Part of a small language model's weights: 7416 steps.
Each number is 128 + 24 x the weight over its row's rms, rounded and kept within 0 to 255. Layers, rows and columns count from 0. Numbers have three digits each. The size before them is the row's rms in percent of the matrix's.

# q: layer 8 attention query, 256x256, rms 0.142, rows 0-24,64-87, columns 32-63
# k: layer 8 attention key, 128x256, rms 0.138, rows 0-23, columns 32-63
q0 093:097140130153087161119136105125129122125125103104129144161132140150146135125127131139127112102145
q64 085:119143073105143120112138153108095125123118046103133131147129049116132198120155141100083125141110
k0 069:118089134167113093118153122075135150094162149160169148164128111102137137094106141109152162109129
q1 098:115136128164183159168111115118117164129120150139140144104065094143143156130154123126142130113116
q65 080:131118119154124145111169166149117132135143111134132159088120133119141117137142144149130156139087
k1 083:140163147102159129145146123142088134099119080134091097118113124123133126125150102125125108167117
q2 083:125119161142147137091100128131093148156117162139121132140140140108111130123111137098135164127133
q66 090:115139148123116110123156108142119119148098099174101100130099121139154095120152124147150165122137
k2 078:121153178175079154118083094085112086126162136121076120141104120123169143157150152125117164154134
q3 081:087134140102121084130143154152136115132146079134107124115087118129153100149110121084110134145080
q67 108:114153130136142104130146083123088130099116168115123159116155130159172105126131131160134119150163
k3 076:087110127086135091162104083083175111121168107121125102138136097125160115109150136142114145133123
q4 077:147149151162145110088120110098116133129103145126152109143126141120139133137140135129117133163161
q68 091:109134162146129130116121093132151120157130131124104162132129113157126126128149150148138124119157
k4 075:129126123098153175155177138172150135147113112118158093132137131148109101148139136109122093158125
q5 099:134117123163124087127123178121139139112106120127115153156099144144155110140138115116131152148108
q69 080:124124149147138110145143140104119135153109091109120129152137176118154121120189156161132153135095
k5 084:106171118126104141139120070117105152140147131132105107106085141104074138163078112132132113107153
q6 087:099138133107130129084133091143122102134142126121120149118076102108111108148130118115105134135105
q70 088:112125127122137128086133107159082128118142134110154136143132171171112116103094095146151146117107
k6 081:151171113111163117158105093120139138100179140132142125077094091091124134129132126116109116156110
q7 087:170127126133114175122144146163153153140084154154150155159104152145152158123171158138089143138138
q71 092:151123162126139167126104111105108131148148156118130145130120146122094101143071162108138128123159
k7 086:100139106087128073150136130127074075138161121133108089109165071127107114148116111117144153177114
q8 090:155138126135125154151112124129126162174076119154136109137147148115141113099155130116133132103089
q72 108:123179106123140110133141116131102130114159110096094114133178094082090136125159095149146169124057
k8 090:147135117173148119123125122128158109155125157176119144132092142119153122155100131133141156173136
q9 091:131119152063143122162139139107106139096115111126148151092161146116104109121104149170135147106112
q73 091:102125064092131120181162105144151111123159158102116134090107118133081136116126111124147149118124
k9 082:155106132121121146105157174131123092132108127139183113124124166129139130126128134111088126093125
q10 093:200127146148137118152107165105094125148112116164107147159157093134145105135135120128124088098112
q74 086:120090129084131086158143158090134105144132146133100099097101092116091139150162116160140128149111
k10 088:107142146131117126105145125119100123135121136131111053155118118148152088158093094113159163126140
q11 087:157109153127136107119087127104166160171082097139143158115117125094112073132160155108124125117106
q75 092:112141097140154119136155133115133135102126118171150109097141164118122130108135072128081121148124
k11 079:090133153121113128118093108128126090143130111072107079177152130141137109114125135095106130125143
q12 105:168104119112102164158123133144156134116131142125147143118094115084077121136165136131093108137105
q76 101:169129098088132139124131144117158139127124109121170127141097112111100118103079154068129148170137
k12 096:104117137156132111141130151121121135101114092132156137124122137167105112146127166108124108110125
q13 101:135126182140124125118095079105110153137133116160157105158127084075153143130105161142140117157168
q77 091:139158209144105102117110083139088146070133132122134142156113097117135137126125078126103111104110
k13 096:132144145140087106113128126119111150126112114141135139178138142129141163099168151135109140148093
q14 100:127133077171127150173160108146156117124149125123125114147143130111104157140172125149110120130094
q78 105:080120144091118143118147118172115138139142116097117136106121094113110136149122123134176157140105
k14 090:140137142151153123148134157086152153101135149115162121168144124156110128133101126114126114143120
q15 095:137099137149102123105099073144113146129117134118128123140133083090118122152126148174180104122117
q79 098:081089098128122129143089162102154118108149151121115172125104136131131130143145125150117105151121
k15 086:103108147112118086140148112150118173161118128106157151094101134104064131142079114116140121143171
q16 105:160106160141104147156109135109154133126147140186153150125122160176162140097153169105107112127141
q80 103:150130109127142132116158129093180121148106114199153122095144162136116148130146117147164140125116
k16 105:116127125137090111081107108115097124164106135127113133136100120153145140126127168122118170155133
q17 096:153116093118123129099105110135119135137147114115133118139101119124141105133170168139134140148139
q81 104:124142157115155122111130106175174135116100132097128120135153127114108129136112130130153115112099
k17 096:135116096122148095178169142120130127101156111134119129118127112108131093144162043132117153168118
q18 109:132115099150105128115120084124115078128125182096127132166069144139115108160157127104094170144126
q82 109:133137160129107132106078102119123132100143145159130130145133132127075133106177140154111116111098
k18 103:104119097141095132143100101119089093127116110135127088116139091157135121135130133167148100117150
q19 104:147120105197111155131156151115125129114124100151149129145121137092133128169137122113083131142120
q83 092:100166092142114121075105126139120146104093131157125122107117155123164147158126134140144127109106
k19 094:134125127101111161125139153126099171117129122106173155149139119167156187106165103090135130124152
q20 099:137116085130136126086110125130195119145103126111125100118132159113110123143124145134110131105090
q84 113:169117145141148118153151130081134129133107129155161124136153154129163151127120141125112129122150
k20 092:135123130133135123129124102111087119126142138093094107168158123137154127123151132150140126072116
q21 099:128146192109168116126130152148107107135126070139118117085183115143108139149119104153128115125131
q85 094:111131128111140151154135147177136124137134066092149147147148132096137177153155123150136100160126
k21 113:116132097136152161117125138103139158125131146110130166135136126132154156147114112092095120113111
q22 094:120132099124112125145144143132185172119126120136147137127170176112144107113137127133137165132122
q86 094:126150104140118170122157103135161133196091079138173094136109163135076153088142131124114142146078
k22 101:126122142138129108148146149123118154149166144146124137126113130153110125149149151125114106095115
q23 098:114149105111156129095128137145152097148147131107121143108111138113136121126176124147146128201097
q87 111:132110148134104104135136179185136157128115131105136129117136124080109121186124102137149121129113
k23 105:117179082114165125141139114082106134134127142142150081133133135170107132118112107153133155125125
q24 099:123187141112144141113124129122147128122095162106113086134175130120143112126095110115120125146137